Weights of a small GPT-style language model, trained from scratch on English Wikipedia.
Architecture: LayerNorm before each block, rotary positions, no biases in attention or MLP, untied embeddings.
Each number is 128 + 24 x the weight over its row's rms, rounded and kept within 0 to 255. Layers, rows and columns count from 0. Numbers have three digits each. The size before them is the row's rms in percent of the matrix's.

# layer 11 MLP gate, 640x320, rms 0.0927, rows 508-588, columns 160-239
104:165115131156096165083108124172142125119138156106092177148155128140143091183174153134108100161159112128134114130132103127156141106129112100135140093136120146126133137127159127125135154139133150150123155051076106094162125095131155083089119087
099:086123102110138106117129172115139104116128084142103106144110107122104121115089129126161122114135102126136126174102164127129160133100136124172099154144150115146141123140167123160102183074136183115148180157119126155094124125130150073135106122
104:153111142108143137098114133197124127141122119125153106134143109168149168104167130134102146100157121126102128123112111140141114091090163140097102171113149116114119107102120145113114138127113129205136139141124124156116107157127148171102152125
102:197165112156128114122139110132106106109125188130111118133131148128156138085141163119126110118166114150131150166090122077112109119152156114136112115145132108139087158169112168155154110135156151119091131166119157104157150112146156149146157167
105:118128169111111126127151134123162108126116182101119133177096175119129101132132100110104123137153137183120132143120117133118127139134134087125095073150125124110116155134123118154165125106138133123122152131141122155150158090135133119149121135
104:150113138152147142113156150185106088120076159157133134126123132119109123111133133138151139174120162162116094151104122134133097099099137102100115102130116104111135140133133100115122131121105140078091130144130139121130161108152146157094152126
099:107120114128119116154100085159135151058171142154160144127105120123120113101138169147106105139138076162156124108143155151121135154104112141144127104092144119131155131145112074135111146157116138098112121150139147173131112125112101151144134103
102:122132086151133111173158120134113127139119076120132101182137126115095137092179098100119120119119124087129144134181149103102135148119120096088132121103097104136132150183101134095155127146161113155132108178156154097168100135133126110079162114
101:184143095119087123139103144151102149125111132064108142137138157135159175101090082114125133103119125102102138112102154115111129136167161113086120129097129164108117131103161100127117083149128130164108138092126109111107121104143148174126127120
104:094129186120151138145100145120132112133141132106140149186132120113123130162152150109112127149110180173165121160142150152115127153077150161107143124127114173087174127114123119121143112082155118104125157165166148100134156163121130094094156101
102:094154128135115124144124160125123133147140083122108131141108184128145116090087102165111107151141097146114159118177135159091164139124104118128162120131148073116134085126102123086105165111161141165132125134116078089118135121093122135104154143
102:153123166094126112142135105137121125161121132100150149134122118113119068149147104153134140114122096148139095138119147101117095109152173136136149146149153104135118151119146116159122133101114099126065166172135131109134137115127162151101123134
103:127112100102129148145193114121126114128195165117128109097164173110126143131167126111130105110112109141180139121108069106107121134085109125125133111106129180123135115122123153112148117139152142143146138145083120128153114134133141138102132124
102:137129115104117124113096127106134104100115116116173115116121121140141155148109148120125142163115133111148103092161126125131143072165131104086130149163116133151084132141100079162094158081123149152138118102103134167115119144104146119152097101
099:133096149144123171138111092159120106116114091129124118145114151105131106130130154149118154158121124108111116121148159171164124141117148128145125121099148090139126094130109164122133141114084154165114148131150112163118101109106159159115173101
093:114139173144143141109095109148116146114151130145174146086127108152097132128084114115144130132086164098166139176146102115115152142115156117172139119166151134097131113143114115138100114102107176098140072106158141119138116136128147118159107124
097:139114102122159156152143172133082118132107118113108133153163132137137166136124125165131109080148168172103103198098102138146128125124108121122133106103110158111087135142157111119106109094127127116118165148162070084134149119101138098176144153
096:127156096139129125126114143133115118102112107090131127191169122139104101153142146086133128109139131149161151129159166138108119115119150112133128093126154173138156117122201129159102134179115095103061139098150099095121091128143140186087165114
104:135125108171116106088162136106148163153094113131138131132097111176103132149108116116149128177143103124139094141110092139137124082127122102140110096101122121082102108129105136131114167082127146136095154114162092139097105131122126139136125106
109:168151129125099140115117079107163131177155149114111121091115094109127167128094150085097103111110127166142093164123149074109109112130118155156122103104109119142138150137138136120132144142125151133192131138079155104112112146125119131106161203
104:175143120137170131148084146141105134103116108152139117108150140111202126171064154145128131120144091131136158106083143130107114130109122111090101105140143097154129161138111095138141125135118203108124143108135136065153156131169179136121080124
101:155118141147144104099111099086130103147118105158079166175142169128213148162131105129140126141135116096106150144094095115107144128136150108132157101114065160126124109126085151121109149134142109089117121151153109141146107106136181161100142110
104:119161126103118135119140175094167127153114142130114124132149091149166094122108130148113104134178142118133117093111156118100131169090163177119118121085108091091150140133177104138148129130168087113139136101141104164138099147139117144109097090
101:071095088128099147114132160116136138139179094120095180155118116151144083156119127126109131096116162160183176091132172107132162174117138118091095140111094112111135128125126149137121106090119153095158139141154127092146135117110090131132119113
095:078155101106157092136107158122116108132125087166145121148124154133125167121152120105097103143175157145100197125106132135142148145137153108134127146133119101108132181145123133114093178130155144151133180109117140131134099097104125133106103124
102:097151136145119155122155108126155120104112140153163112113101097102099090095125120125139088148141093146137094119121094136126144116139156129117146113125088148128110128140138120131170143163136112074178170082144166129157132124141134150139105135
104:150131185080129128149110143148108084159161110106141132138107111120106100200085105164151101139134150102111117100118149131144117155122096105160118127155100177145108162135176132158118154124132106143102158133101118087144113110133138127159168116
100:130122141093121127113085151159135105150144098168149114100163152129157120157128142143132143096144103096166130124134106115038122138143131141108133094151119149109156132161128106108173130125090154183157076158161174129179164098156164162125145093
097:091110145142130137103105115073134159092150129148146121196137132108109108148150135097123130135116137131164141103164185152151150134138138086139103117151127117166097141145177114122127175112178160153152144122155111179100105130092097167088074104
093:123134127105154113102139131108116142134140142135149047160162095114120167128092101133130134136116117108153146124120179127121126126135189114132124142139110150161100134124180140139172143124121126101147168112200146143128147126121162094173124134
096:132102121136137101147121132124177125096156184128128133127117070137155118104141166125123138131140116120124148143142153141146101180153146126142068096092115156117177134119157154124149132128120157158125181150112063112116151132151122152115114102
097:157102128106091103129120092098122112119094128122096127158081099158141083131107120098130081147092150167116120139131141101126154132157146154124138141143164130146092134085134109136132167137121164145112139130126123135121105147123113121162121122
102:131138126121138123152151125101098167081118139129114093110119098133169139091137115132118116138156085150122106120119163152158164120135115090129116128136159087096146145119129172122115109188107116128139137147084108174120142090132155146149157148
103:150118130114124121140169104082105118104149139113136131140178102134173128150124099116132157112139106191098105148139114155134095092133102139142129127135126140144143160120151080124097120155130112138085136121174177156083180144104166149089124156
101:131088085135143112120105136159126160118126159140125128133120135176153156153135100152130148103166181147107127090138092090131130143121169107139145116124158120129070114113108127105107139162144116117122158139146148096122109115096127150110127098
099:104133106180151101144131155105146157136152113140128130108142156132131164130156111139079130146145130116146108112123132164135090121159152144087138133151118111162118096151106103125128189156146101129133152131137148147101129130112126134114107116
106:060099153138120142157119088128099114140088158110121131123157136149147136127129157132164173156081165095120104181105128094103144174127090153136113097155110142143169124144112137082111096095136155099062094118138150140144141123129104153154143140
100:132131115113085134159108130132170113104102166118156132085124128132109098122194123144139123103119118154106115104136142145130163120168117127150133144136110121128159140102139104114129102119156125117150088112132122102125144105102133178122113179
099:086121107146137090125133106106105111134130119115121126110114126158117162136133135129120078161105156145104140116159143121124069137109180110105078126094139115117128142128135128119105108102087202130112141114127109116120157128123141116133099113
108:124173103089135154124126121106161139185152125124181103096118105131087154137116114107148147135100163144128144154110125140131121117118100138161123112112115145155148129103149160080161100139079103176145123103132137148143111128117152124102151143
100:140155103129096106123100168122124130151143106090129110156162085117123167146153126131118188087141105097107146100123141127054086121176102150146096129123151097096150125128098135134159094113149120122134166162101101094148097094148131164128134139
094:142109102154167115126118075169135139114138136129190083112085108161141139154145151103136083104152136127130099136118119144169110186157137122128140076087087166134129107170143104064169109123110131142090111127128113132117132079110160112121152150
103:133089126118128114152091134124125132111129130122092131156095166077148109131128099077167161118141123157124109135160111162109125107148107164106165103080078138125175067095118131099131139107123146106082095139119104149104149160096155150149110173
098:134115125134125164115109100167110159146118176152140150094094096119134165131142150124130150159134157116114132154126120128137101121123149134119129112131144113143121117131164152108109161129100176194133158082172103121140130134108108143124166089
103:213117121134130127178127141162129142105151127118089113143139128126127160135103090168150134160136143138112137102170118142129127153081152114130176073132115140160205146128144164152170130108140140065101114082098127144117153093126136149128121180
098:156111116139125098153079106131157101129111119161131109112121124134121148163111112077131139123147137124138122169100130121089125140151130120114137099138133141135152127110113092125127105106135121115137089132122166154099123145134124132135174152
100:152094165113123098093067142126154123116167145106132135096126121163136127115121121095119136145139164135163137168138156166098131106151151144105115144121119097127133114106131141143131134128156128123146145121151178128181127152122163119167101105
095:157105118139134096150145142152126129108147178120143129145110153162155150115166066139102148101148101112151121154128136162162106123072167136097146137142173158066100153125154145120093136100083164072123120141122119112145109146102117146123120122
106:115097142164161157119097130090164114128149086140122103145118133121104112148145106168130142136104134110161174145136132120078107108043140174112152126112101075132147168122142145107109108114079106133106136120134115131141093130145169123151149128
098:135145144133104131128130123101126139108117114099153128136151098138152144178094113124125181108128130105117112154131151133094103106129144134094174086093117106125095118111117179140117103158120103138156080095164119132183102074104123166143081172
103:177166130106126124108115109128121098097127103101150120161147153121162163129126113145147153139089123148103168131175111144128094133081142128116096137145148110130201152113110138117112111123114184123108140125140136184117147111101147151109135142
099:103100145122151094126127155087113114140106107109154129174113123135118133098101155127137139144126139147142120180159136175082141115102083116126115112173118133139114102147122131136163144174131142072113135177138158114075183111167160086132120102
103:167084147131157130129158127091163148088112159093111137099141066129158153110109093098114135129112126172186107156116085089159119107186127142121097117117117125106120163131127128135153148099134138122118102136105159133152162103128125137087117103
100:081139095152158111153114179112130109083102156123160145150150104149125159104096109155105135106118149109133120156126141140127139123127106159104104139127124156124171150141107125094121116144156130111128127102095128159152108119157122149118102089
098:130128149118148126135137082151125125120127099129196098167128082124083130112128145165147171133144151155114142126149149156126127163102123134114124089092103129161145150103125096108135124116139148101142129118168111075130135073125144113159125137
103:158162110131133177111089115105144166128119116120137137153123151130127100128096069144138108104122137137102116091120138185091091145132095124129124158141178090154138136141166135106149102136152113155128125118113135122136130117091131104148090130
103:117122114144128104125081122102144174086129123161135151132136120188103126109132124114154112124139110128149101133127141095119140128142141156167129107120101159108110152114099118181132149145128120108111111131143122186110133097119155098137126103
102:110127120118135117101126113113137108122109116145111121180125098111149136122110113096177123141116100154177114117125176080090141186121121134156142180158135126125124092162135135116144169080088129137117087134156132097119080126087179141135132063
104:149177154126180089139111136130097120129136157119113173108112124118106103160135131135125148125136170134129139097096134124109193123127125114145085147118115121150145161088142133172123107101117132102147122108158108122127135109144155114090097138
094:116165113140150063121104162142102117112119171092200128125148119151123151123152115084096119159143163093175169095131178097084126112135148108151106112138114132148104149130140077174148123142120164158137099126158116086111108117109122107096143097
103:160131105066095160143123128160131108121097114106161149160127122141152126129113114096113121129086123122088092145113108110105161121114086149126123085153119160171144100125093090130126119150150173129140109155125138126159132098125120122151123127
093:110147129126142110121109112129114168109131161141105111134162133115149157186112135128113138152149144140094145132147154120101097097158146125104144161153139121112135125125106137132129103122113102142139153171136114127147141120141150150086106089
109:146134135151114113162118109158115123132133095096160129112128091107074136153137131157126110180145128167136144133166133153133122099092124162114132139110127098132125143109100149122143127124099121100142166091134119102135133145144091120122129074
106:120116130109104104145129090099141148109121122111146118146170117135118146106096128160096121090150115146164131099157136161131110128101178147110112168135146178141112139154092170082166151097132111125135132129133129158133143128120150157093167160
096:131142101089150119124135147119138104115081146124148124129151134157128148103110107137137143132150116069138178130132164129160134121118130166109095099144139155116094112111086180159108109127096105099156101135133168098171153159100137132129115097
105:147160095091130151151095145093122199102116158113132170168147164102126115149117135117099109154114122113149106108133129096110133129124097133138134105157138116132123123122101140154119121140138123200081107101079139128140193130158152135133155102
100:124164146115139104088136117099143153093104122134122146122096147179089120105149119139176150158124070125116169119140136105126142110124123112176122144128138101149103122098131106122129144128175083113129152110108125121144125097136147138154113145
107:149114141172157100142117144143121121104152142123146177098140108110113153163109087131105103128070178120159109143140089128125117146082125145146114133113120140114110108094160088159153104115177141129103119091108143116155116181140118138151174180
094:127133127155145126094153128157153117108119170103105117144128158153113108110116134139143124140155111124110107122151107163154115098114103108172125150091152081123128124119098154156110109154182146140111173128127141118095051110126151128129144138
095:116154143103121153133068193142116152112124110127109114153119129129189142186144112136110126117147121157115145142163121139100120144108119138136143080111104136127103169128127102083117172128106130166116120139116153105153159143128130143105124151
105:126137111094145122132116132123117118087133142118137129134106122107119124101145154154111118148159131120126106119095154106118090163120149121151102129100072129151144115088098167160137145160110173137161184140095175152141154126098137137160150144
107:104112117136159160115116132145151161153120109158142144135106150150129113125119073120079153100109090127130103123089088122141151067134107117151088121133121131117110154121131130150129088135140163138102162120125142123106118159088130174146122110
093:153132111127154125129142130116127118132057096127154167100134110147140168150125104132099123141128148101123139131146124161140073080101110108138167133081160123131156128138147084142172188127081111130097079098140117102096115167119109140084140128
099:139136151111084141114106119091131133113164145089150168158075128141117123110136141125105086112129128131091164122174119123112170116116164109123163134120117112154142158148118089118145126117103131109105118158093135123160145105176153138091117105
102:127129133124157167137111122110140101118153139140168114138128121126159156107135151148135131152132127129132168139112137143159143111064147131066111147143128117146154104134143136096184114127102141113138128146121142092096183126114156125129150114
102:122132101081099146166113126127108143146114135123105131128134117154099118149125054101094180161104105137170156132114118131144124145125112145093101161138115124104122137092138120125110075125159157141159130127114132096147131124119117150119111108
097:119147144104164102144128127076170140111105129146132112150134107139105135127172125118135081147085175145142133124129145126145121108134143131158165140164152136197091134097141098093167140126138144155127097145134123161126110113128140124102116151
111:136163115124186137098096131137140128120108125088125161102145106120124114141104078122095127111151125160107109144172117112139133083122148185119128157130093155132134161166141115130129136105126131111091092178099126163131176091151122118165153140
101:167169126091101124146129131140125135137093124096111090093133147137134081172116115122149120076111115177177127090149112123137085112183140101138130136137169137133102109120140113128163129073094147128131149148121134131126123131168124151109168121
099:142174133157099121130131103150118131105154100130140139112124129081119104124108142163136136161137187109163175110154125111108131162135141156124109121078129083153101155142149144115158127087128127138131135141118132109113158119134115111104118162
111:103147114100156096114134108115126185089128147118165161144110075155115112135114105104135076097123161155106142148129137141102159122144145120136109140127126129111139162130155119120148118101122100155103109164111125127103140110133106118145121140